python train.py --n_layer=10 --d_mlp=512 --parallel_block=false --init_std_o=0.00941 --optimizer="muon_variant" --lr_mult_down=0.7 --grad_clip=1.0 --batch_tokens=32768
Each number is 200 + 40 x the weight over its row's rms, rounded and kept within 0 to 999. Layers, rows and columns count from 0. The size before them is the row's rms in percent of the matrix's.

# layer 6 MLP up, 512x96, rms 0.123, rows 276-312, columns 0-95
093,194,293,202,165,150,193,209,248,227,171,185,189,212,190,226,168,195,216,240,164,192,161,106,268,180,225,200,215,172,160,178,207,217,169,151,128,262,149,262,179,104,244,296,165,194,207,107,200,258,172,159,176,175,184,190,278,251,176,239,244,198,207,271,215,209,200,260,210,171,239,225,259,173,181,158,158,201,231,215,228,203,218,152,157,180,260,215,166,229,186,201,172,162,289,203,193
102,173,264,245,194,238,137,216,269,287,142,248,251,139,291,188,159,123,173,158,164,240,176,139,169,136,185,175,186,226,165,140,166,220,175,187,210,67,228,198,204,205,299,212,197,154,253,168,161,208,216,214,209,206,279,188,192,214,156,232,204,209,231,165,164,226,230,202,212,187,223,278,250,220,145,187,204,138,199,213,185,190,212,179,207,191,197,228,256,179,192,227,209,212,182,172,230
096,215,211,201,176,196,171,185,253,240,158,225,246,169,192,183,161,107,221,261,200,206,151,240,214,222,151,206,191,145,307,184,195,162,235,155,188,160,231,188,206,201,281,197,226,177,197,247,159,200,268,237,185,198,254,227,178,240,196,197,223,177,184,180,157,120,167,158,222,226,246,229,210,156,173,156,109,166,238,192,178,149,164,267,215,287,183,193,183,220,286,213,267,275,273,211,190
107,155,211,167,245,232,249,189,158,231,191,217,218,168,171,184,193,150,223,135,241,164,141,186,156,248,230,192,119,198,217,169,187,197,210,217,170,174,146,183,130,246,275,139,225,192,274,167,243,226,213,225,295,232,184,186,128,241,241,253,214,189,195,225,169,281,154,169,191,114,207,168,183,269,130,238,208,209,241,229,188,182,242,209,145,191,225,186,231,172,171,297,203,213,222,253,249
109,195,227,234,148,252,226,147,136,209,232,209,240,183,169,169,177,238,218,169,171,163,142,237,180,143,268,164,236,138,140,166,169,237,166,228,230,143,174,159,163,212,254,225,219,221,141,247,195,172,175,238,231,142,273,153,199,175,185,193,135,188,208,208,249,231,203,188,197,175,216,227,322,221,154,131,211,170,194,144,243,214,281,290,215,218,237,176,280,232,232,215,163,202,180,184,208
104,253,165,116,257,192,191,194,146,204,214,199,203,201,193,251,183,211,199,236,212,239,133,230,234,174,111,225,238,196,161,191,210,230,231,220,96,228,160,157,233,205,149,293,213,211,166,177,293,192,212,282,201,251,234,135,179,221,227,103,201,142,157,248,111,218,216,252,207,164,196,221,182,191,176,182,183,189,215,153,171,228,173,186,263,225,259,225,211,180,191,199,222,239,185,124,213
101,251,143,221,204,277,236,210,174,191,227,235,220,263,108,259,162,132,237,207,214,124,199,236,169,194,121,206,164,233,160,222,220,179,227,212,184,188,238,253,204,204,171,253,167,200,156,159,226,130,230,266,223,143,229,228,140,150,261,251,185,182,163,193,153,152,187,211,198,66,210,161,181,210,235,199,215,217,191,208,197,255,196,231,230,180,272,217,218,222,236,188,184,186,160,224,280
099,217,233,214,166,169,192,219,195,216,224,206,176,191,231,174,168,265,188,177,255,197,169,245,135,131,176,122,270,203,267,186,199,177,139,189,172,185,203,196,196,231,172,218,203,249,217,249,245,232,190,199,213,154,230,164,122,133,172,174,197,252,229,164,204,178,206,170,157,165,326,225,282,167,252,153,226,110,237,250,172,212,267,222,239,179,220,190,147,226,185,263,207,193,279,141,196
087,173,256,168,149,253,165,194,173,208,284,189,206,205,180,258,258,295,179,272,202,177,165,134,221,196,171,172,130,237,257,159,212,234,223,241,204,224,186,249,221,211,246,167,171,226,211,280,196,195,163,210,178,211,161,242,158,216,217,142,91,178,141,186,249,235,158,258,231,253,221,186,232,249,234,190,131,231,166,226,125,254,162,198,233,210,186,176,157,213,208,143,230,151,184,173,196
087,264,278,282,141,242,144,202,171,220,262,223,224,204,165,213,246,257,196,138,163,148,215,213,185,198,199,146,233,190,227,179,133,165,188,246,215,159,236,106,150,203,196,262,190,192,180,198,254,240,208,273,274,191,190,224,136,203,239,165,166,109,263,199,226,209,173,192,202,209,174,137,236,196,192,268,198,159,132,217,149,204,208,168,214,222,164,273,187,215,190,140,204,239,175,241,205
097,217,240,176,216,172,158,203,193,221,181,227,245,205,168,254,179,167,162,226,201,188,248,244,140,197,206,184,174,247,238,146,241,211,108,180,206,193,178,209,224,162,156,272,120,195,254,205,224,188,238,240,207,173,272,192,169,194,190,212,222,129,142,249,314,136,245,198,220,210,205,276,231,129,134,219,191,212,224,253,198,165,245,183,200,178,167,181,260,240,200,98,158,150,201,178,261
107,163,205,174,227,197,321,167,84,214,136,211,221,225,140,213,213,209,171,195,239,195,146,216,178,238,224,162,247,268,184,165,151,190,203,150,187,161,111,223,204,191,280,248,183,209,279,245,213,199,184,184,215,181,229,196,164,187,150,186,165,222,229,178,251,177,207,239,229,249,161,268,231,283,207,209,203,111,196,198,213,153,247,226,186,175,221,212,208,237,156,270,223,186,201,139,255
116,179,247,202,151,226,195,216,248,165,155,265,226,254,265,269,169,231,199,174,201,266,212,141,222,183,134,194,187,146,175,203,189,219,210,192,243,200,202,266,297,234,177,170,139,166,188,278,231,143,140,167,188,179,166,223,167,319,166,150,160,253,206,241,213,145,216,161,214,161,203,258,231,201,180,171,236,200,237,167,150,162,185,195,222,184,218,170,131,209,230,226,133,259,225,220,245
094,239,206,209,218,221,212,207,212,164,248,127,204,140,228,176,156,203,231,218,258,227,207,104,160,169,253,155,232,233,262,256,233,116,236,134,155,221,228,176,153,199,161,208,188,221,207,175,247,148,249,186,163,174,184,223,299,219,225,204,216,159,169,222,181,199,203,235,102,191,182,121,160,183,188,239,193,200,208,212,213,215,187,205,168,128,162,224,253,170,210,236,164,331,210,147,199
118,186,247,126,229,201,148,204,214,201,195,247,242,255,189,202,221,176,185,193,193,241,223,194,190,183,142,163,215,285,230,104,164,174,166,254,177,246,260,159,246,130,270,169,148,192,184,193,181,205,210,232,204,278,154,240,181,138,205,220,166,200,189,149,188,242,177,141,238,151,142,247,200,158,246,251,214,172,198,152,155,233,100,188,126,243,245,221,191,221,258,235,220,205,163,259,205
098,152,184,185,229,196,214,190,224,229,182,219,225,232,207,194,153,228,228,193,171,247,203,109,119,205,141,151,281,189,229,154,195,264,216,117,202,174,164,213,169,198,254,216,178,202,229,249,225,226,213,251,171,109,248,239,147,194,207,257,145,259,193,157,191,161,211,224,181,189,206,156,276,128,74,202,248,221,243,188,210,156,212,223,234,187,152,170,188,197,231,261,180,238,148,249,184
099,170,171,208,194,219,199,245,252,126,199,228,239,164,222,167,182,210,139,193,255,211,195,177,185,146,152,222,229,171,172,289,187,157,208,203,129,252,143,252,280,165,159,265,259,167,173,132,203,97,246,296,178,216,220,174,239,217,302,210,213,234,206,226,193,236,234,133,188,201,199,252,221,219,180,256,184,209,246,201,205,187,203,174,144,165,168,189,251,210,182,132,197,167,227,223,237
096,89,247,128,260,236,183,255,200,209,196,137,151,142,199,201,134,192,242,194,171,232,152,186,165,185,247,212,207,209,175,200,166,200,220,199,277,170,147,228,153,205,192,162,168,232,202,233,175,236,131,248,124,214,241,192,235,222,256,196,153,122,206,245,219,166,161,214,165,201,276,214,257,233,217,187,273,230,150,151,187,246,219,148,177,208,223,165,175,260,221,203,214,238,289,212,234
097,138,204,234,153,227,170,195,323,172,107,204,286,180,221,221,128,111,268,258,189,240,163,263,171,163,235,160,238,254,193,219,245,175,194,226,167,233,186,168,229,157,278,270,201,157,187,215,155,158,140,158,189,166,234,203,157,172,265,183,215,220,130,220,200,149,186,201,228,175,213,216,188,210,202,214,239,187,214,195,215,188,209,184,188,154,247,181,272,210,249,241,157,208,179,197,244
092,270,198,223,155,222,134,270,154,196,211,270,227,232,164,210,179,225,175,187,238,200,186,174,72,228,305,82,280,233,162,170,175,241,203,202,234,151,174,167,179,253,213,201,182,218,186,177,244,205,211,170,206,165,180,205,202,247,202,282,224,206,181,172,240,182,200,196,299,195,162,192,230,261,135,234,202,218,200,181,219,196,186,152,206,234,197,158,252,189,227,146,231,178,154,242,171
102,182,203,199,238,262,154,210,211,184,247,200,210,184,237,174,146,223,224,274,232,198,207,100,252,157,243,166,280,181,249,232,149,215,274,267,196,206,225,158,156,215,248,234,132,218,197,182,193,118,212,185,271,230,219,247,249,194,197,269,124,204,144,152,181,174,170,233,159,186,156,250,198,280,202,199,173,270,216,147,189,222,219,167,198,161,135,199,141,227,150,171,177,190,209,218,236
105,185,287,222,171,173,252,151,214,226,201,174,186,164,160,188,220,194,224,213,225,235,150,125,261,223,275,199,265,194,244,120,205,176,175,250,161,185,183,176,291,268,204,186,200,230,259,254,224,192,200,201,163,193,260,200,145,211,218,255,140,240,145,214,221,208,195,122,184,145,200,188,96,218,158,235,194,166,126,209,154,204,235,232,233,256,208,201,183,247,216,233,183,178,185,168,113
086,235,166,183,223,165,263,157,183,224,171,161,156,148,260,222,141,215,220,228,160,230,151,184,129,193,192,135,174,134,254,172,222,193,172,187,208,221,235,231,244,249,155,181,192,213,173,232,209,171,179,188,150,192,203,198,222,247,128,199,170,203,208,248,267,214,301,220,158,199,212,147,216,227,252,194,224,259,294,128,157,207,109,193,203,239,200,144,170,130,179,233,222,165,291,218,232
082,292,175,211,210,237,185,251,182,200,251,234,187,219,253,230,110,170,132,177,204,206,157,178,203,127,232,206,218,248,178,235,202,155,166,181,175,203,190,151,194,161,221,213,188,199,236,141,184,176,162,170,229,229,326,216,170,194,229,239,148,218,255,185,165,147,205,283,249,169,223,147,188,196,206,233,280,211,249,243,290,163,300,170,178,204,188,240,171,201,179,197,213,191,170,172,132
101,224,234,191,164,215,258,227,173,189,183,232,154,166,247,261,151,143,165,161,142,113,199,190,139,210,249,212,230,134,160,195,197,213,192,231,230,188,167,140,155,105,248,171,168,157,232,163,213,186,260,204,151,229,243,207,218,245,268,168,202,232,168,158,147,280,164,247,148,196,200,208,273,228,147,203,251,278,174,193,155,185,220,181,176,190,171,168,241,206,245,288,187,196,212,265,205
102,195,211,167,158,197,184,312,248,219,127,227,244,167,145,182,161,150,107,255,281,191,200,188,172,262,222,126,229,182,222,198,197,185,208,175,226,224,181,228,201,201,223,218,218,157,208,179,211,186,200,153,222,222,292,252,157,178,171,162,214,259,242,292,212,224,283,221,215,160,145,206,183,203,198,172,168,173,220,170,199,148,208,176,300,173,207,216,152,236,180,201,148,193,289,180,238
089,252,182,101,212,265,175,223,162,181,181,197,203,174,105,226,130,156,220,196,231,279,247,205,189,244,258,282,242,206,247,219,180,190,167,159,228,207,263,230,158,232,200,117,184,256,212,217,220,148,197,271,126,171,263,192,195,258,165,250,234,193,222,173,224,210,218,151,194,196,212,133,195,163,196,216,166,199,182,134,164,156,234,204,221,227,127,171,195,202,209,223,134,172,237,266,207
110,142,220,196,192,253,181,251,236,221,219,227,210,154,194,226,212,206,156,227,214,196,232,213,207,165,298,176,167,143,215,202,173,231,195,195,235,143,258,254,135,218,184,237,123,130,194,187,245,163,238,248,223,277,206,213,200,128,249,277,181,217,214,174,227,121,148,233,321,197,202,197,250,198,186,221,223,127,161,202,92,170,197,257,162,164,176,182,204,176,206,202,212,185,175,162,225
109,215,254,221,278,181,214,227,179,137,227,146,212,175,190,135,158,183,230,215,238,307,260,213,168,226,181,191,191,202,143,98,158,225,226,141,166,158,200,163,205,269,238,211,211,248,198,184,191,193,158,278,173,155,228,212,208,241,159,217,171,184,195,104,240,244,181,232,299,229,189,250,177,198,229,209,118,247,213,164,216,151,231,163,234,170,231,209,244,214,189,228,183,145,201,223,149
096,240,171,230,222,137,98,204,123,147,223,209,164,260,217,190,126,188,232,194,170,179,153,238,155,218,248,177,162,247,282,239,200,200,184,203,208,239,210,146,184,289,222,189,145,198,198,216,221,222,192,158,126,180,288,182,189,239,197,146,192,203,220,189,201,202,199,228,225,176,254,218,287,134,130,202,187,244,211,170,219,224,235,187,180,235,225,108,247,265,217,212,179,272,254,202,211
096,217,232,235,235,236,162,258,173,139,215,143,221,234,218,203,178,205,212,195,201,225,158,224,261,177,213,290,199,221,237,215,145,94,135,136,186,244,189,218,195,127,150,170,218,216,209,198,136,189,132,201,173,267,178,147,182,202,248,176,219,188,241,263,155,256,201,150,195,238,170,222,229,161,187,176,165,186,270,173,209,248,261,191,147,171,134,169,197,223,277,178,292,175,245,213,182
103,258,188,213,161,147,183,204,152,135,259,179,236,240,165,190,179,231,236,172,220,216,203,199,224,194,147,166,191,204,258,161,179,144,188,182,159,226,202,156,202,140,287,218,223,213,170,220,217,283,237,242,207,124,133,198,242,185,182,228,228,276,149,251,235,179,202,230,222,270,220,196,141,143,159,214,163,209,237,157,160,147,204,145,121,176,198,203,221,188,177,293,174,207,202,311,231
098,184,243,226,209,269,240,218,178,243,191,176,182,184,223,222,243,196,264,256,202,287,179,237,168,153,141,185,181,220,215,154,200,233,110,203,253,230,254,171,172,204,202,201,189,199,185,239,229,179,237,186,126,230,239,195,247,193,185,193,246,135,89,232,188,290,216,121,111,201,198,234,233,231,234,167,191,131,249,176,198,225,229,187,244,199,227,111,182,139,230,250,198,158,177,176,179
093,209,183,210,182,227,254,206,175,186,248,160,189,238,195,217,168,202,280,133,207,237,217,195,194,185,212,218,222,88,163,138,207,150,217,244,231,181,199,195,171,289,268,271,186,146,167,170,257,152,145,250,143,191,240,172,247,240,115,224,195,154,265,177,216,210,250,187,155,159,205,195,192,240,241,234,179,210,217,212,257,222,212,89,134,206,191,172,202,144,275,185,169,186,201,226,210
097,225,218,173,203,133,181,174,212,141,161,186,198,240,155,168,218,269,107,180,213,236,271,153,210,151,190,185,298,256,183,187,132,137,163,225,192,265,210,260,199,169,192,174,189,228,128,192,273,239,245,261,234,135,219,207,187,263,244,204,164,205,282,178,203,222,213,201,109,185,241,234,168,204,238,193,215,162,241,185,186,230,237,180,230,167,189,184,229,191,233,131,165,224,228,187,130
110,250,229,230,133,266,250,176,147,201,173,201,190,134,175,257,165,248,198,253,246,210,174,248,250,221,186,213,189,191,265,150,202,112,144,187,205,167,200,306,215,163,97,196,161,241,178,209,161,142,140,164,182,206,189,213,200,221,221,245,185,216,182,221,244,133,203,226,192,230,187,186,195,215,256,199,201,160,220,157,136,202,199,169,215,228,172,272,165,181,250,187,185,285,229,233,290
103,226,239,196,213,204,242,261,169,280,182,247,215,235,205,144,152,279,203,181,206,243,229,254,118,180,217,203,129,199,210,250,155,280,223,207,210,102,225,192,193,234,131,176,175,208,186,142,254,145,188,136,189,176,183,247,169,245,257,165,141,125,234,193,225,228,163,229,222,196,181,266,182,198,213,255,242,169,173,234,249,201,228,195,145,225,202,95,157,191,222,216,194,164,164,225,191
# layer 6 MLP down (transposed), 512x96, rms 0.0162, rows 276-311, columns 0-95
092,231,189,189,143,212,182,243,164,324,214,226,280,256,209,156,234,290,197,250,190,220,214,227,194,241,206,197,198,220,217,149,187,169,200,160,230,134,206,222,184,193,195,217,304,192,206,244,193,139,216,209,208,258,223,181,182,225,124,171,142,187,179,146,184,129,145,194,186,177,199,165,114,264,191,211,273,222,178,147,168,192,222,252,206,147,196,253,175,200,106,225,207,166,182,154,195
109,211,189,154,227,212,134,149,170,225,196,257,184,239,179,255,167,189,276,141,199,207,250,209,202,203,183,154,270,137,221,164,197,271,119,184,208,243,174,165,207,265,227,156,214,212,136,207,222,208,201,213,265,138,211,149,207,155,204,183,180,216,149,193,196,200,188,227,227,175,140,174,226,171,245,283,141,173,179,217,196,230,240,175,121,193,195,186,211,273,185,318,225,178,154,276,147
096,123,195,208,213,239,182,262,184,209,190,225,235,247,210,215,181,233,222,238,178,280,246,115,254,188,148,210,203,260,202,243,208,266,204,297,178,159,190,131,240,152,301,140,150,263,197,193,206,147,138,181,200,199,187,224,136,242,240,213,135,195,200,202,255,229,206,221,164,182,242,257,203,234,205,173,257,229,167,207,149,184,186,245,206,143,191,175,188,171,168,177,118,149,204,169,167
088,173,212,188,183,90,243,274,217,207,188,281,125,170,240,228,200,182,212,235,84,234,182,230,191,196,242,169,205,177,273,234,172,177,181,157,233,208,230,223,200,222,184,247,140,161,205,223,214,196,250,190,145,211,194,258,187,194,215,151,193,241,191,236,228,250,152,195,217,153,173,230,215,174,332,149,192,248,180,155,189,217,108,210,181,147,254,212,169,239,174,152,232,184,223,205,162
108,185,205,248,172,185,166,187,224,241,135,238,298,202,171,202,159,228,180,158,304,133,215,262,201,248,228,152,187,184,172,230,210,191,206,251,153,232,163,224,215,241,151,199,244,236,242,221,228,318,208,181,189,220,206,240,148,245,233,168,233,205,188,212,240,153,189,211,244,181,175,245,187,165,176,204,233,159,129,241,212,141,100,167,212,159,122,194,164,217,130,223,166,221,150,180,170
085,241,184,175,270,116,240,199,214,230,206,200,182,208,264,192,132,203,156,196,148,233,156,176,228,232,212,91,190,194,189,264,208,240,183,208,193,211,224,240,192,284,230,244,116,226,224,240,188,243,127,205,164,212,226,167,236,238,240,193,226,167,208,208,217,220,188,203,204,117,214,198,225,196,262,199,122,252,146,177,159,157,78,164,228,205,249,128,211,189,214,270,166,193,205,178,198
111,263,263,213,278,169,211,278,242,211,228,168,215,208,219,143,165,210,240,178,250,222,181,237,234,145,229,125,152,183,236,200,153,157,187,142,148,172,193,210,166,263,248,183,200,239,271,273,170,226,165,149,209,230,207,205,136,207,190,185,183,140,239,191,222,152,187,159,242,234,163,199,294,185,168,232,143,197,196,229,216,160,252,147,176,133,216,152,148,186,178,202,247,175,132,193,265
100,174,164,171,152,189,162,175,207,209,294,160,205,256,235,145,224,250,233,167,240,141,251,193,171,291,224,191,128,192,177,166,156,211,226,262,204,212,156,172,174,231,157,160,244,206,194,206,163,153,193,267,167,255,171,206,114,186,199,150,251,185,232,200,225,193,246,205,271,193,142,203,240,231,242,156,236,288,211,244,200,119,194,141,233,246,129,227,194,198,145,226,222,201,221,148,209
095,259,205,215,238,172,195,183,188,154,218,194,203,164,226,214,126,160,151,132,190,312,209,243,195,259,289,239,269,145,163,145,160,310,174,177,223,170,190,231,256,205,189,209,262,207,192,188,220,221,192,185,199,210,225,179,195,193,239,196,224,170,241,232,222,206,223,124,232,219,201,189,211,69,104,173,148,169,160,173,233,137,217,145,219,198,193,225,205,207,188,221,253,223,227,189,208
085,209,234,204,145,187,158,225,188,223,213,169,216,201,180,278,227,210,203,157,190,151,295,220,202,212,191,252,219,121,198,128,191,218,199,212,194,138,205,209,234,125,195,159,207,204,246,185,168,158,303,184,205,284,155,201,244,125,157,270,216,234,170,251,182,200,186,184,185,199,215,148,171,156,141,196,212,159,260,281,227,193,190,234,235,192,217,240,163,116,110,205,250,245,229,151,183
092,188,128,226,151,184,262,217,165,193,252,163,166,221,276,230,182,200,221,163,203,249,227,161,182,175,154,167,192,188,242,275,206,220,220,208,176,175,171,119,127,201,337,211,201,250,111,135,198,254,177,151,150,245,192,194,262,212,202,221,229,207,290,186,191,232,165,140,212,191,279,206,176,205,227,204,182,207,246,170,186,197,168,145,237,235,213,231,144,175,226,278,199,189,213,189,201
100,128,223,244,160,207,200,178,202,291,235,184,194,137,134,200,196,187,179,290,244,207,226,229,190,250,230,137,241,195,233,199,138,258,228,156,223,180,198,204,168,179,242,204,219,208,246,168,170,231,124,237,180,203,298,231,187,214,202,182,228,177,188,222,205,169,147,189,151,150,239,203,189,200,183,174,106,216,67,163,198,219,297,164,186,230,227,222,236,198,180,216,212,262,149,187,174
125,126,164,141,213,221,174,242,227,225,163,219,196,249,198,176,244,196,276,199,188,283,226,194,155,180,219,200,199,164,244,232,168,228,270,216,129,221,135,201,216,166,276,191,258,218,163,194,139,234,192,206,243,131,274,199,273,231,206,186,154,202,186,169,145,181,118,183,224,202,215,214,211,193,206,206,122,133,190,220,226,194,221,239,190,212,220,215,228,210,153,288,91,204,118,195,203
088,158,176,231,201,255,147,188,230,170,138,203,198,233,210,286,169,211,207,202,202,242,238,150,238,229,221,292,219,152,249,137,157,230,246,148,247,156,163,230,275,213,199,184,154,159,161,196,197,188,134,185,189,203,180,169,202,156,168,231,167,221,193,188,277,220,179,249,209,260,287,159,151,186,231,194,213,189,216,173,133,205,119,212,252,264,173,234,150,184,278,216,239,274,199,156,172
138,249,207,191,213,234,188,178,218,248,253,231,188,170,241,158,252,179,259,126,166,157,151,232,195,228,140,220,259,120,262,232,97,184,189,262,185,229,205,180,189,222,195,205,146,194,210,190,236,250,223,215,214,197,165,191,202,163,186,205,230,191,118,214,171,261,246,119,211,173,171,246,267,169,231,273,154,253,199,202,219,167,152,241,182,122,176,215,174,246,111,158,256,183,202,173,230
117,152,120,244,221,215,174,202,216,231,191,231,192,255,163,231,293,140,274,219,133,226,162,213,182,206,116,263,219,165,202,123,249,165,232,164,220,310,185,174,259,258,172,227,195,174,152,212,185,172,184,184,199,153,218,164,155,168,190,201,198,204,134,181,210,226,223,175,214,245,215,238,191,161,235,150,125,230,176,231,259,230,258,201,164,221,161,262,210,165,150,229,215,144,212,199,261
093,263,220,224,165,201,130,197,260,198,232,210,248,269,131,279,160,199,201,178,215,202,156,221,277,226,202,154,230,236,202,187,172,222,168,164,158,156,188,183,237,188,260,153,189,193,207,297,165,265,293,143,190,242,128,217,176,179,198,194,221,216,250,175,183,235,187,182,148,205,187,196,218,125,239,183,218,191,190,163,126,253,146,160,209,187,261,277,159,167,151,170,255,212,159,232,169
093,171,286,191,153,246,210,212,166,224,253,279,253,179,158,178,149,234,190,196,163,174,263,196,198,248,168,239,178,119,207,141,143,183,196,242,229,208,173,178,249,206,178,257,178,159,197,149,203,155,273,239,221,201,190,233,168,185,172,162,181,207,120,209,283,236,128,236,222,247,164,203,104,222,172,248,215,230,185,182,190,157,200,278,217,177,178,225,233,186,234,215,165,214,163,178,305
100,272,256,140,231,265,253,171,156,252,256,132,248,232,175,104,215,279,199,197,243,198,207,196,224,237,211,221,240,195,196,170,222,198,191,201,146,158,136,243,207,191,232,189,210,194,226,214,171,290,205,228,227,124,215,179,207,174,148,174,153,206,268,152,261,212,151,253,211,140,237,141,220,153,218,203,181,190,184,193,224,272,93,216,168,172,159,209,205,144,157,194,161,203,231,190,203
101,170,159,199,145,166,288,226,249,239,227,172,189,228,216,268,232,150,188,172,204,183,226,147,246,204,121,210,207,198,207,211,246,189,177,279,188,197,195,169,135,230,218,88,199,184,192,230,203,211,211,321,250,293,219,197,242,187,188,167,180,195,198,212,170,196,194,161,142,223,126,201,193,199,202,169,210,212,211,172,248,194,275,235,156,170,188,214,187,238,115,230,275,153,239,127,209
110,169,214,210,200,139,209,206,139,247,109,201,160,214,215,203,203,211,232,120,176,197,208,294,228,219,172,233,132,262,215,250,253,136,143,214,196,271,140,240,245,149,96,176,229,207,127,236,206,229,191,228,241,215,190,144,152,115,236,239,221,211,198,191,185,189,207,218,242,214,245,136,219,147,181,236,179,182,205,234,180,210,233,198,280,202,234,218,176,217,215,127,182,199,165,259,222
075,189,188,152,274,141,195,221,216,174,179,205,208,184,145,200,155,222,119,255,135,252,209,162,199,245,196,184,155,255,251,191,254,145,193,168,218,184,210,214,186,245,250,135,177,191,248,237,156,254,207,186,190,251,217,196,162,199,269,162,314,118,236,206,212,154,164,266,187,199,247,180,171,274,176,152,208,211,173,194,206,286,199,153,196,189,260,173,241,214,192,147,235,179,222,200,118
099,184,241,186,233,228,195,191,168,160,235,216,241,199,171,204,264,197,168,73,248,132,212,194,221,156,182,170,196,179,182,214,152,230,210,246,189,176,192,238,168,187,239,243,240,186,187,152,212,261,186,238,255,202,211,225,222,227,216,267,175,178,228,205,184,199,146,241,288,201,235,232,232,125,137,217,217,152,140,320,207,148,270,153,208,153,163,216,199,144,240,210,149,225,191,128,145
076,215,154,175,181,198,161,204,224,274,217,165,223,221,196,212,197,175,250,231,205,171,244,250,212,241,190,174,135,200,190,212,205,158,131,188,122,193,167,252,103,218,198,207,146,124,151,169,211,243,243,239,200,242,138,171,187,196,162,219,269,161,233,160,186,207,173,254,265,232,154,190,205,123,190,257,204,185,253,259,155,155,210,205,170,238,289,176,89,267,162,203,186,200,184,239,198
097,243,205,219,235,182,165,157,252,217,170,214,220,148,174,113,142,201,188,269,202,233,268,201,191,199,206,193,219,190,134,185,169,183,260,227,246,203,177,237,246,213,138,188,253,225,176,266,199,158,158,259,255,247,296,238,188,155,196,205,163,169,194,182,188,194,158,239,140,98,178,218,267,199,179,185,222,128,213,286,160,244,190,228,306,194,225,146,192,217,197,176,181,149,189,216,201
111,198,184,192,275,165,204,165,204,195,244,187,252,273,179,162,230,276,235,145,148,200,228,223,203,166,195,256,209,230,244,206,160,155,185,288,209,216,238,176,114,206,173,149,186,289,236,154,184,197,238,184,169,101,201,123,241,245,234,236,104,168,289,189,171,175,193,161,177,188,252,216,172,199,179,211,226,225,182,231,200,194,172,193,222,213,260,184,192,118,213,213,262,178,171,224,251
104,155,148,274,158,172,168,120,179,267,186,170,214,215,198,243,243,194,220,191,228,174,165,195,236,215,177,210,209,167,186,235,124,243,175,213,221,208,237,161,297,223,81,208,186,181,216,209,195,181,306,226,135,211,185,169,147,149,117,207,287,196,206,226,215,236,235,185,161,214,239,177,201,135,192,173,256,192,165,179,204,227,264,155,202,170,160,205,228,188,199,198,232,263,259,255,239
128,187,147,171,205,212,245,181,182,190,160,172,187,228,236,190,105,202,262,199,229,264,165,137,142,221,172,221,309,191,199,207,219,207,249,205,243,189,148,166,269,130,263,206,251,219,239,137,216,200,170,190,191,226,163,207,231,235,196,161,226,210,221,198,194,253,221,158,166,201,133,181,182,214,197,137,172,201,129,131,214,151,185,190,209,161,245,247,204,314,219,204,128,202,257,259,147
124,227,219,167,153,137,189,160,246,206,93,222,222,185,218,223,195,235,210,234,223,245,178,166,259,278,166,204,146,131,265,212,193,123,176,185,230,170,226,201,278,120,148,213,161,214,242,215,215,216,134,220,253,153,149,202,191,216,204,188,217,185,215,271,210,191,206,246,138,188,182,158,161,144,162,171,214,227,245,182,219,161,278,180,240,175,220,296,173,227,240,179,172,187,185,281,228
095,234,233,246,186,198,200,167,174,134,239,268,238,252,220,186,215,245,151,176,150,228,255,164,167,201,180,127,236,218,215,235,256,246,274,246,187,220,236,246,156,174,163,175,182,194,126,203,241,208,184,181,246,278,175,136,197,175,196,224,216,238,223,106,251,203,207,106,188,224,147,249,198,99,176,243,191,231,162,183,161,191,131,231,205,180,150,162,182,190,148,239,264,232,211,180,189
078,133,211,213,221,231,202,201,277,222,156,294,153,148,132,231,194,206,228,196,170,164,191,249,220,245,260,183,259,226,163,178,196,201,241,149,238,171,181,275,214,217,176,228,135,167,231,205,215,209,220,232,222,142,208,217,167,245,233,193,155,160,210,151,226,179,184,302,149,124,214,177,178,294,256,187,177,184,129,192,201,131,179,276,218,208,194,162,187,139,238,236,166,179,138,215,204
100,267,195,235,200,122,208,118,207,228,256,232,244,197,204,154,147,187,172,252,170,122,200,222,139,202,215,268,131,139,178,199,243,178,181,175,242,192,203,223,143,219,177,206,206,236,110,161,196,238,230,178,212,303,182,171,205,185,253,250,181,184,152,193,223,198,183,208,164,194,211,238,163,130,164,218,216,165,254,245,244,223,202,168,240,259,146,239,274,216,247,192,184,251,201,108,207
098,210,228,183,206,171,175,257,179,258,184,238,190,208,180,133,137,199,239,178,212,260,234,184,160,205,256,216,199,238,200,148,120,258,179,208,133,244,145,156,229,228,205,166,282,181,181,218,257,176,171,226,187,239,199,232,251,244,195,127,194,231,159,233,193,171,246,182,267,187,192,118,260,203,235,161,172,205,292,283,171,189,224,152,154,185,213,211,257,164,142,225,180,113,156,231,196
081,174,211,216,191,165,181,210,214,194,190,255,192,233,153,203,219,198,171,102,183,211,216,153,182,190,162,206,215,231,164,192,235,234,212,302,266,222,134,233,225,265,207,209,336,232,153,163,223,212,280,234,183,190,215,210,132,199,251,193,150,216,148,192,201,240,195,166,140,177,199,197,206,172,195,206,170,203,138,242,221,206,162,184,227,266,194,134,270,172,206,201,163,242,141,187,80
110,152,212,176,192,183,177,193,197,193,252,118,182,174,215,218,208,222,181,196,284,173,198,226,157,197,123,208,163,254,64,175,244,221,163,210,246,185,214,216,180,231,259,171,237,186,210,234,114,199,225,192,264,269,153,141,226,245,184,247,262,156,201,252,185,173,168,203,240,152,182,169,181,197,289,217,191,204,278,180,150,164,195,169,263,179,221,160,242,262,202,240,200,267,203,204,168
118,178,168,297,271,182,148,269,243,196,162,252,213,220,272,144,318,159,211,201,133,227,170,151,170,198,199,209,273,190,185,240,198,246,269,214,181,177,176,155,263,169,228,230,233,175,169,214,225,214,248,205,169,247,156,203,206,185,120,159,231,171,180,153,169,236,219,205,256,200,142,203,141,141,171,199,239,177,159,235,218,192,195,202,113,219,204,166,186,200,175,240,199,213,157,224,128